config.toml
num_hidden_layers = 14
hidden_size = 160
num_attention_heads = 2
num_key_value_heads = 1
head_dim = 64
intermediate_size = 320
vocab_size = 8192
hidden_act = "swiglu"
norm = "rmsnorm"
norm_place = "pre"
norm_eps = 1e-06
positions = "rope"
rope_theta = 10000.0
rope_fraction = 1.0
qk_norm = false
attn_scale = 0.125
bias = "none"
tie_word_embeddings = false
parallel_block = false
extras = ["capped logits"]
init = "normal"
init_std_qkv = 0.0466
init_std_o = 0.0521
init_std_up = 0.0466
init_std_down = 0.0
optimizer = "muon_variant"
learning_rate = 0.00547
lr_mult_down = 0.7
beta1 = 0.9
lr_head = 0.00966
max_grad_norm = 1.0
warmup_steps = 200
schedule = "wsd"
decay_fraction = 1.0
decay_shape = "linear"
final_lr_fraction = 0.0
batch_tokens = 32768
max_seq_len = 1024
doc_mask = true
train_tokens = 277400000
max_steps = 8466
dataset = "wikipedia_en"
Each number is 200 + 20 x the weight over its row's rms, rounded and kept within 0 to 999. Layers, rows and columns count from 0. The size before them is the row's rms in percent of the matrix's.

# down: layer 3 MLP down (transposed), 320x160, rms 0.0383, rows 241-255, columns 0-159
# gate: layer 3 MLP gate, 320x160, rms 0.0908, rows 242-255, columns 0-159
# up: layer 3 MLP up, 320x160, rms 0.0907, rows 242-255, columns 0-159
down241,101,218,217,191,207,185,210,218,202,209,189,198,186,217,189,199,196,175,202,191,161,201,203,180,205,193,205,196,210,204,227,175,189,208,194,202,179,161,217,255,205,190,195,207,217,242,176,193,200,206,198,173,181,175,189,170,204,207,213,190,220,207,189,203,182,184,218,173,175,195,187,187,198,184,186,209,182,158,251,192,215,197,174,198,199,208,178,189,201,199,214,260,219,214,229,166,216,186,197,214,227,176,224,217,183,206,237,186,223,170,188,164,217,202,223,185,159,204,192,219,166,221,189,199,230,211,239,209,209,178,208,213,219,199,223,225,145,216,194,199,225,228,199,209,204,180,236,201,195,181,217,171,216,208,208,163,219,222,178,217,223
gate242,093,191,208,185,214,225,207,200,227,209,215,198,222,184,176,206,217,171,160,229,216,204,213,191,177,191,231,191,199,222,177,194,184,215,212,248,221,169,230,182,189,190,196,212,212,187,207,181,208,172,214,203,187,220,196,203,227,200,206,217,232,172,185,240,176,194,206,203,192,176,212,169,191,211,213,178,165,175,153,208,195,218,194,198,191,209,198,186,174,173,210,162,196,181,153,208,179,208,200,163,150,246,200,148,198,230,189,212,193,197,235,189,192,190,212,192,213,191,189,190,203,174,232,193,210,180,170,156,188,194,227,216,178,207,189,205,169,174,213,186,233,235,200,221,209,199,197,192,198,203,170,226,191,206,208,190,217,205,195,205,215
up242,090,164,200,224,227,194,197,201,214,187,225,175,167,159,234,207,184,198,190,226,223,209,204,161,199,196,232,178,178,209,204,186,182,209,144,211,191,192,188,172,206,202,166,208,214,194,223,218,220,190,205,219,197,219,226,188,178,187,214,198,201,161,187,208,207,186,201,194,183,190,205,153,188,226,207,214,171,175,169,208,239,207,196,166,184,209,219,199,187,202,201,212,190,161,151,197,200,189,195,200,178,191,182,185,232,190,202,192,215,212,244,176,207,222,237,225,215,202,194,168,226,188,204,171,183,188,184,232,206,178,179,201,148,181,214,216,217,187,211,222,205,199,201,180,215,238,182,156,220,204,195,189,179,217,205,201,190,201,202,183,206
down242,090,192,186,221,204,212,196,224,223,209,208,169,189,193,166,228,194,200,184,227,204,204,212,199,204,210,242,192,192,216,149,196,211,199,197,217,214,188,197,206,197,174,204,223,201,191,209,173,150,186,195,201,222,234,205,201,254,197,228,189,225,203,189,206,179,197,176,261,198,201,208,164,182,219,181,183,163,201,171,226,216,202,184,181,176,173,197,207,190,187,212,193,192,184,226,202,222,189,179,191,188,184,203,210,211,222,173,192,192,201,219,214,226,168,174,229,197,188,174,213,199,170,195,186,188,170,185,207,247,186,204,193,174,190,204,217,175,168,234,174,225,251,221,211,229,207,191,194,193,190,181,199,168,212,211,169,193,167,214,223,187
gate243,102,201,215,154,175,248,194,190,179,218,227,187,204,179,160,199,208,167,203,180,212,192,190,222,178,218,221,256,215,205,213,181,249,194,193,241,205,214,212,187,186,237,202,170,192,185,166,162,202,198,193,158,191,202,198,194,221,202,202,169,191,207,218,195,156,193,195,198,216,213,179,191,198,211,190,198,200,206,207,201,210,161,234,212,196,225,224,224,211,184,222,177,175,203,181,213,202,170,191,205,230,210,190,242,164,200,181,208,188,191,213,205,169,222,174,223,200,209,246,190,196,207,191,171,202,195,215,198,203,210,203,166,196,183,190,171,213,219,205,178,198,207,237,191,217,201,210,218,209,233,233,194,204,220,203,185,163,201,207,194,180
up243,102,153,197,207,220,220,177,181,223,206,210,213,189,191,206,205,209,222,229,214,197,203,226,181,192,186,183,209,214,202,174,205,172,182,190,199,236,157,188,199,203,186,201,190,213,215,224,184,187,194,202,196,188,208,200,187,191,204,217,184,183,205,195,173,213,211,163,223,174,210,145,196,204,163,214,174,146,227,250,171,228,223,208,198,224,189,193,212,221,196,193,179,203,207,194,214,205,227,207,176,188,197,231,209,189,178,252,211,150,200,195,207,199,217,198,225,197,182,200,203,190,193,207,178,223,194,175,243,200,209,155,157,168,214,197,207,193,219,209,220,192,190,224,196,213,185,203,222,201,194,221,194,150,229,184,180,208,221,183,218,221
down243,104,185,169,179,190,180,194,241,218,236,175,223,217,225,216,182,204,202,206,189,201,199,204,191,146,209,188,178,180,194,200,213,176,200,176,205,197,209,174,182,167,220,224,221,213,147,189,199,215,189,200,218,174,212,207,195,191,176,245,211,177,202,193,192,191,208,163,170,208,191,236,201,188,217,151,231,204,195,235,167,209,187,216,180,193,199,215,170,211,184,178,189,223,213,192,172,227,178,167,224,203,201,207,181,191,184,202,188,228,200,209,186,229,204,219,202,207,203,203,233,218,213,216,184,222,189,194,215,183,195,211,201,185,170,164,171,184,174,193,222,175,222,229,163,162,189,212,191,210,223,176,201,204,194,209,237,192,185,208,226,231
gate244,089,204,212,170,220,184,231,178,182,216,239,242,200,186,182,196,212,203,195,192,207,179,172,220,192,212,202,161,217,193,211,200,167,199,205,201,207,183,197,214,206,165,222,198,203,199,203,205,220,171,156,202,214,177,193,194,184,197,224,219,181,224,188,191,175,170,215,234,227,214,194,179,165,191,224,205,200,174,191,190,187,236,206,199,192,197,191,184,201,177,200,184,248,183,210,207,210,175,185,222,217,208,195,204,216,217,170,215,216,175,187,191,206,212,226,196,212,198,213,208,242,194,187,163,226,215,177,211,163,171,213,215,183,216,219,196,199,212,172,245,197,173,226,214,206,219,200,216,178,219,250,174,181,198,242,232,176,176,201,245,187
up244,093,225,206,162,212,199,183,184,224,199,247,177,203,194,243,183,240,176,204,199,191,182,200,172,197,178,176,230,190,235,224,204,192,195,218,199,185,202,188,189,227,212,191,206,169,213,208,195,177,183,215,227,169,210,196,202,191,221,153,187,178,195,195,206,196,208,218,161,174,182,231,214,218,183,213,200,215,231,215,140,201,161,191,198,198,171,222,202,246,222,166,207,199,193,196,183,168,222,177,198,222,191,218,179,224,189,217,223,218,184,174,191,231,214,187,224,173,216,189,170,191,198,210,197,189,177,206,218,194,199,195,219,189,191,190,227,239,198,179,184,191,219,190,190,212,201,218,227,154,193,222,203,195,206,202,170,171,195,185,188,205
down244,097,239,164,197,202,192,175,173,230,201,239,150,160,190,198,236,209,157,211,187,187,222,218,176,184,179,183,240,186,214,228,197,206,193,217,189,224,201,168,188,217,163,185,197,165,180,224,198,189,190,193,215,217,204,206,233,188,246,164,188,228,182,222,223,195,189,213,160,225,198,215,230,215,197,206,212,195,205,201,206,169,174,183,217,205,203,178,180,212,191,207,212,194,222,199,181,222,222,217,206,202,200,176,217,191,195,192,201,197,204,171,200,217,209,231,197,218,214,202,180,177,216,207,190,168,208,188,226,216,197,243,200,193,145,222,209,193,213,193,180,210,193,217,196,219,176,209,205,196,219,206,228,192,191,148,186,182,201,190,178,216
gate245,096,185,196,202,198,195,174,195,179,202,181,204,205,218,207,234,177,212,196,210,193,187,226,214,181,188,192,237,173,231,217,179,203,198,183,207,205,215,191,175,188,216,204,215,197,167,238,221,163,188,199,180,192,177,166,188,217,177,196,170,221,178,201,188,213,185,237,194,173,194,192,208,182,175,210,218,242,248,197,155,190,210,190,210,236,194,206,165,204,189,210,197,224,212,199,187,187,208,188,183,202,174,196,196,185,244,221,233,210,188,204,194,220,174,202,197,173,226,228,204,204,192,211,211,233,219,198,195,243,234,182,197,180,204,252,162,192,188,223,200,212,216,206,179,180,220,195,217,203,220,239,204,248,212,174,205,216,227,192,224,175
up245,104,201,235,212,192,177,210,215,177,185,197,195,180,208,206,214,218,195,197,212,225,213,167,199,208,202,204,160,218,218,205,201,231,201,212,205,193,187,182,218,203,221,195,205,209,191,181,180,189,222,211,182,220,215,223,153,211,224,183,213,168,214,221,208,194,181,210,206,239,199,201,254,218,231,219,190,176,185,191,208,194,188,206,162,177,195,200,241,204,179,193,218,189,196,205,208,244,183,217,173,212,185,166,200,216,224,209,186,207,223,196,207,159,201,234,214,195,166,157,179,207,190,196,210,169,155,172,198,196,211,207,230,232,204,186,225,184,167,206,186,202,207,172,194,191,175,219,172,200,221,190,168,190,230,237,202,196,170,234,181,242
down245,100,212,221,206,208,210,221,219,232,181,195,202,211,188,190,203,213,231,174,203,214,173,194,176,207,208,205,212,205,224,196,177,203,180,220,191,200,195,224,179,207,205,209,215,187,241,183,200,163,214,210,205,194,212,187,168,136,209,200,218,175,217,245,261,180,188,193,200,193,171,185,228,182,214,214,203,164,187,194,171,221,167,189,206,174,177,179,208,191,217,183,211,195,208,214,202,227,203,214,191,206,159,194,189,221,225,227,168,209,186,157,180,173,211,213,203,211,203,165,198,181,213,241,182,208,172,191,177,193,249,216,226,223,201,193,194,191,228,211,202,188,224,192,233,180,223,181,190,213,190,234,192,229,222,216,207,183,210,217,192,219
gate246,093,197,227,165,215,194,183,169,203,195,193,176,211,217,194,217,186,214,220,190,228,224,186,201,211,207,188,179,175,213,198,172,208,204,204,212,185,201,191,210,158,185,237,184,198,158,188,190,188,226,175,198,230,176,206,200,193,211,202,219,211,178,210,198,161,221,258,214,197,184,180,225,187,171,211,195,225,177,216,187,198,213,176,217,215,212,153,209,169,209,218,260,211,177,211,210,215,210,178,206,185,159,187,192,194,228,157,225,191,204,192,231,206,188,204,233,194,215,199,231,195,172,198,201,218,188,198,188,220,204,218,173,178,205,225,204,202,190,212,185,216,164,174,212,230,214,188,150,192,217,207,221,189,173,227,201,205,170,216,223,217
up246,089,189,179,172,189,206,190,205,193,198,219,185,217,224,220,201,230,187,188,192,198,166,189,216,217,194,183,200,181,208,192,149,206,204,234,188,180,207,220,176,214,196,199,230,218,214,181,227,194,194,182,218,175,200,161,226,189,216,190,203,236,210,208,181,160,172,239,186,210,167,190,193,193,183,198,222,235,188,195,186,245,210,181,217,193,192,187,237,195,236,190,208,186,178,191,215,205,177,183,175,190,195,195,206,195,209,174,246,169,250,189,173,194,194,201,224,197,174,194,212,198,196,203,254,208,205,200,194,214,197,205,181,232,207,180,187,195,195,208,203,242,184,192,266,225,236,185,200,222,193,221,180,163,194,202,175,205,199,204,208,203
down246,093,173,213,208,188,171,175,201,171,198,203,216,204,223,215,192,191,198,206,193,201,197,199,206,207,195,186,227,205,187,164,174,192,171,184,199,220,221,219,241,188,196,218,230,220,215,215,230,202,201,246,200,173,186,177,232,192,212,221,215,220,173,192,185,157,200,209,186,211,187,191,203,215,222,211,197,188,204,195,182,210,205,196,196,207,230,212,186,210,262,204,184,222,222,193,219,206,215,183,202,188,207,184,230,211,173,196,214,162,241,204,222,208,192,209,222,212,180,195,195,153,166,198,192,212,206,215,190,235,190,185,201,225,148,212,175,212,167,187,142,249,197,211,221,189,212,192,238,222,200,194,205,191,228,217,172,185,172,202,198,181
gate247,101,180,207,210,169,196,200,185,206,184,193,180,210,168,194,220,197,163,165,205,214,177,190,175,182,173,236,206,250,228,223,213,196,204,179,190,198,202,228,201,191,217,197,219,247,198,231,177,240,203,174,180,174,190,196,182,173,189,218,244,163,178,185,201,159,177,184,228,185,223,210,220,220,178,205,199,197,133,180,210,225,219,215,220,230,201,224,188,208,206,178,224,168,215,192,194,174,204,185,169,241,223,222,166,183,211,205,186,184,204,191,204,204,213,186,204,213,173,198,201,203,175,238,211,212,195,192,199,206,183,201,197,220,207,203,214,189,232,189,217,201,189,209,215,228,202,206,167,216,187,180,188,214,206,202,181,189,222,170,209,214
up247,098,246,213,192,213,202,174,211,216,212,205,207,217,235,229,200,230,214,208,174,190,184,194,214,193,232,200,203,180,186,203,187,212,189,210,231,198,221,166,198,221,213,182,190,194,168,156,197,215,207,210,222,231,196,188,214,228,186,195,175,207,230,226,203,217,222,216,182,168,181,203,183,186,229,192,201,191,249,213,196,179,201,211,215,163,228,213,201,181,185,197,214,221,235,215,184,190,183,241,229,166,185,191,234,227,218,173,193,212,185,204,221,194,200,212,218,203,224,217,177,236,219,170,169,194,167,190,217,209,232,184,189,233,200,180,195,174,182,221,178,173,180,150,173,191,207,203,201,203,200,214,204,222,198,218,219,207,168,221,231,194
down247,099,223,217,207,194,211,202,227,222,190,217,199,199,237,174,206,191,218,148,190,227,221,159,216,229,194,190,168,194,191,202,181,206,194,198,183,192,195,214,193,225,213,187,183,207,185,186,190,250,177,197,204,223,188,207,218,223,209,183,172,220,194,175,204,218,227,191,186,227,178,180,204,211,216,185,199,181,199,168,201,201,216,181,197,175,202,200,179,178,200,183,153,195,171,189,229,202,204,191,184,176,178,203,232,222,189,228,219,176,218,182,168,182,180,210,168,193,189,199,201,195,258,242,189,173,239,203,231,183,242,183,166,229,183,194,201,222,214,214,222,192,195,188,214,195,230,181,209,190,175,206,252,183,186,200,183,206,217,210,185,195
gate248,095,202,201,236,178,217,167,213,196,187,193,175,199,223,186,197,219,210,153,211,210,187,189,210,232,239,201,219,202,157,190,189,204,221,218,213,197,241,205,184,202,175,199,212,219,197,191,194,184,205,197,208,206,169,233,256,183,187,193,226,225,168,180,199,218,189,202,212,183,190,220,186,199,198,202,214,239,202,204,199,191,175,179,169,138,177,213,218,178,198,165,232,204,185,227,178,186,190,198,202,220,213,222,219,232,226,165,178,239,212,168,183,175,161,186,212,198,220,195,194,217,207,204,234,187,196,200,195,196,202,209,212,192,188,206,224,192,184,196,235,176,187,152,177,160,199,187,187,207,170,189,213,216,216,196,186,215,195,209,216,204
up248,105,189,221,203,180,206,188,205,194,216,182,213,183,224,203,224,196,223,173,205,215,182,228,211,203,220,206,214,223,191,168,182,207,178,234,211,198,205,211,215,149,227,161,195,178,223,218,195,229,166,175,184,226,199,162,221,199,197,197,211,234,177,169,161,210,180,194,212,196,163,210,244,243,182,222,192,190,204,201,202,199,213,234,159,202,213,177,223,203,220,211,193,194,190,209,191,208,192,187,194,196,188,200,184,220,239,184,221,191,203,226,231,223,148,196,179,207,184,189,215,231,184,172,206,213,179,187,182,200,222,205,220,185,204,201,183,189,187,205,206,182,224,172,213,176,185,231,211,184,216,205,211,166,207,220,218,226,157,177,230,181
down248,102,225,176,179,193,172,205,223,196,210,222,208,228,227,186,191,203,170,239,203,207,205,176,183,185,204,149,165,183,221,191,179,196,172,200,191,211,212,189,228,242,196,228,198,202,193,216,219,212,256,198,214,208,178,207,191,177,215,195,188,225,223,209,213,162,245,215,173,191,195,170,182,197,215,199,213,207,161,222,224,183,200,180,197,221,215,176,187,199,183,236,181,198,193,198,168,189,211,176,206,214,213,184,196,217,168,224,214,200,172,248,158,207,180,178,161,169,215,198,172,199,189,165,191,217,195,181,215,192,191,223,159,190,192,197,212,193,216,210,186,187,217,195,226,201,184,218,226,200,193,190,203,193,220,178,192,213,210,240,181,208
gate249,097,199,202,212,229,185,201,178,212,176,196,184,176,202,213,195,210,220,189,194,227,199,174,240,223,180,199,180,186,165,199,185,198,215,194,153,225,194,186,181,211,182,207,236,214,206,179,212,175,213,187,209,204,203,188,176,179,161,188,204,166,183,190,195,221,199,213,200,185,211,194,145,174,204,235,215,218,201,240,200,173,178,210,181,159,196,229,218,172,183,184,201,204,211,189,216,218,215,217,194,175,208,219,224,200,189,191,183,201,179,212,166,187,195,199,226,205,196,204,207,189,191,222,180,214,158,196,213,210,150,188,219,215,215,160,203,183,190,194,214,207,208,165,202,221,207,220,186,182,162,214,197,168,209,182,182,168,222,241,260,197
up249,103,202,193,200,169,200,187,238,214,172,213,204,203,165,139,223,197,190,199,215,180,191,229,193,178,238,205,211,215,224,209,192,184,178,204,209,177,180,221,233,200,214,171,159,197,191,227,185,217,169,199,216,207,192,218,237,187,206,209,193,220,230,202,190,188,216,186,223,223,196,214,231,220,180,188,174,179,200,181,205,222,235,191,230,219,207,200,203,225,206,223,222,177,197,237,203,184,179,176,201,250,190,184,178,213,184,143,191,189,225,207,212,227,211,207,172,219,223,208,166,232,207,179,186,149,201,187,196,212,216,229,213,200,204,211,198,213,225,200,227,192,182,212,206,202,191,178,197,183,228,186,194,214,211,230,200,186,197,192,164,187
down249,097,205,153,205,188,210,167,193,211,198,229,187,196,240,179,177,210,221,188,225,222,193,202,180,210,229,194,245,203,232,242,145,187,186,193,195,199,207,199,201,180,224,225,205,210,206,220,204,229,179,207,227,186,211,178,195,212,192,203,194,191,197,224,193,186,237,208,234,187,192,180,173,211,194,188,199,200,206,183,195,201,206,182,178,164,206,179,217,168,247,193,204,193,221,222,194,217,211,198,192,182,188,221,194,217,221,211,160,203,170,204,204,191,198,202,229,204,198,199,190,201,243,214,207,188,143,196,239,166,164,206,152,223,194,187,186,206,229,223,238,219,208,197,236,175,190,205,191,176,215,212,206,232,216,196,221,196,192,186,209,198
gate250,103,172,205,169,194,185,190,216,228,206,200,219,220,190,184,231,194,185,232,175,203,212,207,188,180,222,211,220,177,205,195,217,205,179,202,185,208,152,164,217,170,191,206,199,157,186,174,199,202,174,203,187,216,210,158,201,247,208,178,202,210,225,202,159,188,217,211,187,234,202,186,204,201,222,172,219,212,222,219,230,179,178,214,200,186,216,201,213,225,171,193,205,158,222,227,202,191,182,207,167,189,193,173,218,214,229,223,180,193,232,191,234,200,203,175,177,206,194,177,175,236,161,218,191,206,200,194,207,239,199,176,201,253,202,178,205,199,228,221,185,214,224,204,190,190,201,211,205,158,214,233,213,210,190,204,210,206,186,198,175,225
up250,098,206,233,228,248,201,210,216,224,191,189,226,186,208,240,193,212,215,196,184,198,202,195,162,196,182,183,183,193,211,184,197,210,180,175,189,181,192,218,197,194,200,206,217,204,195,186,177,213,226,192,181,192,175,203,207,180,195,216,224,184,176,203,178,221,215,188,199,179,191,184,234,220,159,194,208,219,197,187,180,192,217,169,189,196,201,201,166,159,213,184,199,195,193,215,224,192,231,207,197,160,199,169,163,234,226,198,219,196,220,185,189,225,227,180,229,210,173,245,172,230,166,191,186,192,211,217,204,185,191,174,233,214,220,150,206,210,219,192,225,211,243,159,217,183,196,192,229,191,198,221,170,239,202,230,220,214,187,199,219,201
down250,100,217,188,197,162,239,187,201,166,198,170,168,233,222,194,207,191,176,187,237,236,180,194,207,200,202,208,198,200,188,211,165,202,209,191,216,234,209,237,177,222,231,203,199,241,169,188,190,169,177,223,188,196,187,216,213,171,161,185,194,221,184,191,198,234,209,194,202,199,200,198,179,188,198,210,183,182,213,223,214,212,192,205,182,215,213,141,220,193,178,186,163,185,220,177,193,210,217,193,229,221,191,202,195,211,166,188,216,203,181,174,204,195,203,211,186,191,222,183,204,210,239,206,226,220,174,215,172,201,206,183,193,179,222,194,227,155,198,193,222,170,197,187,216,202,226,179,208,234,221,166,209,181,181,190,203,208,250,207,190,178
gate251,102,187,209,210,240,201,218,194,161,165,222,194,219,183,193,187,205,179,203,214,199,184,221,236,223,206,207,229,213,197,212,194,188,198,207,220,176,249,195,188,203,215,257,193,239,187,208,198,234,211,198,187,205,193,228,181,197,232,176,212,184,202,241,186,177,233,225,202,186,190,202,221,190,193,170,202,216,214,164,219,195,208,225,209,181,210,177,208,198,228,183,199,178,195,187,255,206,211,200,195,214,207,229,170,185,207,241,207,246,211,202,199,204,203,228,227,189,175,174,227,201,203,195,197,191,203,208,222,205,216,200,234,180,194,198,203,209,236,213,147,185,194,217,180,213,253,213,168,184,215,192,213,209,209,177,225,189,198,202,212,201
up251,100,194,211,188,214,218,236,181,213,164,217,182,230,206,220,202,233,175,157,198,213,187,222,225,207,202,210,207,159,221,224,192,191,196,195,208,161,214,189,179,205,213,213,231,187,195,177,221,205,197,220,206,208,183,147,180,188,188,173,187,163,197,244,153,202,229,207,199,219,198,193,198,171,203,185,196,217,196,192,190,226,200,210,182,201,217,179,195,236,206,212,197,158,162,196,214,211,201,192,185,220,202,194,198,198,202,210,154,188,207,180,200,177,220,223,206,202,168,152,179,217,224,167,211,226,201,204,191,197,192,218,192,181,211,193,212,205,200,211,161,217,211,196,192,214,215,234,195,146,179,185,189,167,164,209,230,223,215,209,196,201
down251,102,186,207,184,166,191,184,199,216,197,203,197,203,160,224,185,241,189,204,161,188,192,197,181,167,179,200,170,173,186,188,176,233,220,224,227,177,230,197,215,207,204,184,186,185,214,219,233,194,179,196,175,201,195,192,198,189,202,221,200,200,195,194,203,164,186,188,178,162,207,173,198,213,209,198,206,208,206,179,218,190,222,197,180,193,199,178,205,201,173,195,224,218,201,206,197,214,185,209,229,206,218,206,167,204,175,201,224,192,169,203,194,204,210,185,244,181,184,237,160,170,224,200,206,210,229,160,192,210,194,166,195,212,212,225,175,224,187,175,212,207,185,231,192,222,201,179,189,249,247,191,209,246,197,185,202,188,159,246,185,172
gate252,100,229,203,222,185,243,202,246,226,188,212,212,216,186,208,198,195,188,187,233,207,187,206,192,181,226,185,227,181,224,205,190,212,225,201,201,208,178,193,208,209,193,249,216,177,215,204,227,199,202,211,212,179,190,203,247,234,188,207,186,198,194,199,194,200,205,202,187,204,224,213,201,206,219,188,163,217,150,173,197,230,199,172,181,217,202,238,203,183,199,191,186,204,163,219,211,169,171,232,193,226,205,203,206,231,151,191,214,207,180,205,192,209,243,179,158,231,204,191,208,212,213,202,203,193,202,184,176,175,173,216,215,176,211,196,172,156,202,189,201,186,214,195,214,196,234,182,204,210,208,228,195,162,197,201,228,234,250,198,182,194
up252,093,210,198,178,198,172,192,223,161,218,226,240,222,224,176,186,210,213,207,191,177,216,208,202,174,220,198,214,200,190,204,231,222,195,180,226,177,211,202,167,170,157,174,198,227,175,179,194,203,196,201,218,197,213,211,187,205,242,206,221,163,219,227,159,197,173,169,221,210,210,199,220,204,200,199,205,178,183,202,175,201,227,211,231,191,180,166,180,231,203,238,204,198,216,199,207,189,215,182,197,211,240,216,163,193,242,228,182,186,225,209,185,192,181,185,251,168,238,216,193,207,191,191,236,192,229,207,205,229,237,201,176,187,192,193,207,185,218,199,198,183,244,207,174,184,186,209,203,207,210,197,179,207,209,192,203,198,220,204,214,171
down252,094,168,168,210,195,151,206,209,185,201,208,190,202,223,200,191,167,205,163,147,199,238,200,189,208,188,195,217,206,185,229,217,181,185,213,217,214,199,224,187,182,166,193,169,202,183,237,217,189,221,207,197,203,209,191,214,171,237,213,217,168,192,220,202,181,194,161,177,191,174,202,216,170,147,178,199,231,196,234,209,187,209,209,179,178,197,185,184,202,200,192,197,169,225,181,176,211,201,205,207,174,215,194,187,223,210,234,190,213,203,210,206,216,180,158,221,175,204,251,194,183,204,210,181,197,234,218,177,217,220,201,187,202,182,208,215,249,199,201,185,180,192,204,169,223,182,157,179,198,227,199,199,213,219,186,195,175,193,216,198,183
gate253,104,230,193,189,177,214,195,166,194,201,224,205,201,195,191,218,194,241,199,220,184,200,222,217,192,196,221,219,183,204,187,178,186,172,211,219,220,192,225,187,214,185,178,216,176,190,249,156,232,206,193,216,220,162,240,195,197,201,206,241,225,210,202,175,205,209,196,190,158,169,193,209,190,229,196,172,200,206,191,195,188,222,202,185,207,208,224,230,199,194,207,206,207,167,207,244,154,203,176,182,199,193,173,179,161,161,223,208,184,182,199,225,219,193,158,184,210,207,194,224,214,198,222,212,234,177,224,201,214,205,194,227,183,207,198,175,211,240,174,215,193,191,167,218,185,212,200,194,185,201,182,251,214,173,201,205,222,205,226,208,190
up253,110,233,201,159,206,228,218,207,193,191,192,216,219,203,159,188,224,208,218,228,205,208,237,209,194,160,221,224,211,238,235,187,208,197,186,214,220,182,210,185,216,199,221,212,184,196,218,202,211,196,203,203,169,170,198,202,200,242,200,238,222,218,194,171,211,182,203,154,179,189,159,195,199,198,193,199,181,176,202,203,192,200,203,218,232,177,220,218,209,191,230,198,182,176,211,209,189,211,201,190,184,242,191,202,171,159,207,157,189,197,162,203,195,195,212,170,182,199,196,196,177,208,246,217,198,207,208,153,225,197,150,194,210,193,188,191,192,201,179,182,212,210,193,206,239,194,198,181,210,170,168,206,163,169,207,220,215,192,191,219,213
down253,105,224,242,223,210,207,227,179,182,222,190,203,175,194,245,199,180,211,193,227,172,192,202,187,225,196,201,203,244,194,193,222,196,206,170,199,208,187,207,219,188,200,194,229,218,176,209,224,196,177,181,169,247,221,195,200,176,164,205,192,197,195,191,222,210,178,210,210,182,231,208,194,193,196,239,167,234,161,214,204,223,217,184,156,202,205,228,184,202,207,201,177,173,219,202,198,216,203,229,198,213,171,203,190,164,212,188,219,226,217,242,209,173,204,171,225,225,199,214,215,240,218,192,195,176,241,208,239,155,173,225,190,193,234,208,219,204,215,212,192,202,199,215,187,209,209,222,228,207,209,193,187,221,182,212,172,200,198,184,201,193
gate254,098,193,248,212,173,174,215,244,187,196,143,197,228,186,153,193,190,209,181,206,166,201,191,240,186,221,213,185,203,213,200,196,209,193,215,175,202,198,223,237,175,225,213,214,203,177,192,162,201,197,226,210,173,216,185,220,168,191,206,208,185,207,183,189,177,217,183,186,224,178,168,218,199,208,230,203,185,172,207,179,172,184,226,162,217,202,206,201,212,188,187,204,209,185,204,180,217,235,173,192,188,198,209,224,207,238,196,236,231,200,203,212,187,193,212,172,207,198,190,225,205,223,190,194,204,216,182,222,257,190,196,237,238,202,166,188,219,191,229,202,226,188,212,217,194,189,190,196,202,196,192,218,212,161,194,178,204,196,172,188,215
up254,100,217,224,178,228,180,213,195,248,187,213,186,202,210,196,220,202,172,208,163,190,204,202,199,196,162,189,202,192,189,210,203,189,206,213,175,178,203,222,197,215,205,173,217,171,189,184,202,219,180,219,198,206,219,197,195,159,199,221,171,192,181,190,219,180,236,197,237,219,197,190,172,196,182,217,233,215,172,222,171,200,203,187,184,136,225,225,160,190,221,234,186,234,201,201,209,220,156,229,200,172,218,211,186,201,204,216,201,207,217,175,236,220,183,230,210,218,191,202,204,176,190,187,189,203,178,182,205,246,194,204,219,200,179,167,214,166,197,218,210,218,194,193,209,199,160,214,202,196,224,241,212,216,199,210,192,220,153,203,207,185
down254,100,186,184,204,205,207,181,217,180,206,210,201,179,213,195,169,153,198,239,212,217,209,156,196,223,170,195,198,185,187,190,195,212,223,224,181,208,144,174,224,214,218,201,188,166,176,174,208,189,204,196,216,222,184,195,165,189,222,180,198,195,203,196,188,192,200,206,228,232,201,211,180,215,197,198,245,191,200,205,193,182,226,244,217,195,222,196,213,153,173,199,187,231,229,225,201,175,200,189,218,192,153,205,166,153,186,205,202,189,177,225,206,193,237,172,226,214,212,222,202,216,205,187,209,203,187,245,196,211,198,195,196,226,172,187,228,175,179,175,217,201,202,187,198,193,225,207,203,212,226,222,234,234,197,190,179,178,212,186,200,215
gate255,096,188,219,199,184,222,190,208,213,222,186,199,207,234,205,224,195,207,206,208,185,212,236,197,225,190,185,209,229,174,176,215,191,194,183,184,207,172,212,208,206,217,205,206,203,174,238,205,233,217,226,206,164,186,223,219,213,243,197,190,206,232,186,234,218,209,174,163,188,226,189,226,201,198,258,215,214,186,197,227,195,197,219,213,229,227,184,205,213,169,171,181,210,188,210,180,188,210,211,190,182,199,217,197,203,225,190,187,155,193,224,193,227,208,225,223,229,187,140,211,194,211,210,184,229,223,208,195,172,223,185,227,204,187,222,211,222,181,204,183,204,209,176,156,180,225,208,202,194,184,191,235,226,233,187,189,225,203,228,218,212
up255,094,214,163,226,228,227,219,174,195,201,204,229,231,187,185,195,214,206,183,206,237,203,205,188,220,215,203,210,213,243,199,199,202,212,200,209,156,180,172,186,198,200,217,201,204,194,204,181,210,155,187,211,205,206,162,184,168,176,186,182,190,205,182,183,199,177,230,184,202,208,209,213,178,161,201,162,195,198,206,172,214,207,186,197,230,208,193,200,200,187,198,248,183,175,199,203,158,194,184,189,205,194,194,189,182,165,240,225,189,183,160,228,235,204,195,208,183,197,197,195,200,201,216,170,224,193,229,225,188,201,233,225,200,210,187,229,231,180,207,199,238,198,207,223,154,182,175,202,216,155,202,176,195,226,249,209,189,192,211,197,190
down255,094,170,213,187,190,227,204,176,198,190,190,197,176,174,181,157,241,216,180,181,179,173,217,209,199,219,161,224,216,209,184,223,213,222,205,179,203,173,192,205,194,227,220,191,209,177,187,228,234,196,197,218,193,208,172,198,214,171,197,199,188,198,200,172,217,221,208,194,198,222,163,147,160,202,197,198,223,202,183,227,204,212,172,212,210,226,194,247,197,224,234,180,183,188,222,182,188,215,191,201,217,157,215,192,152,211,219,170,178,209,170,190,192,225,210,208,191,185,212,224,213,204,221,202,223,220,175,212,202,215,210,207,226,189,211,205,235,234,239,230,177,213,220,198,202,196,241,213,193,203,228,170,188,211,210,224,209,214,196,209,196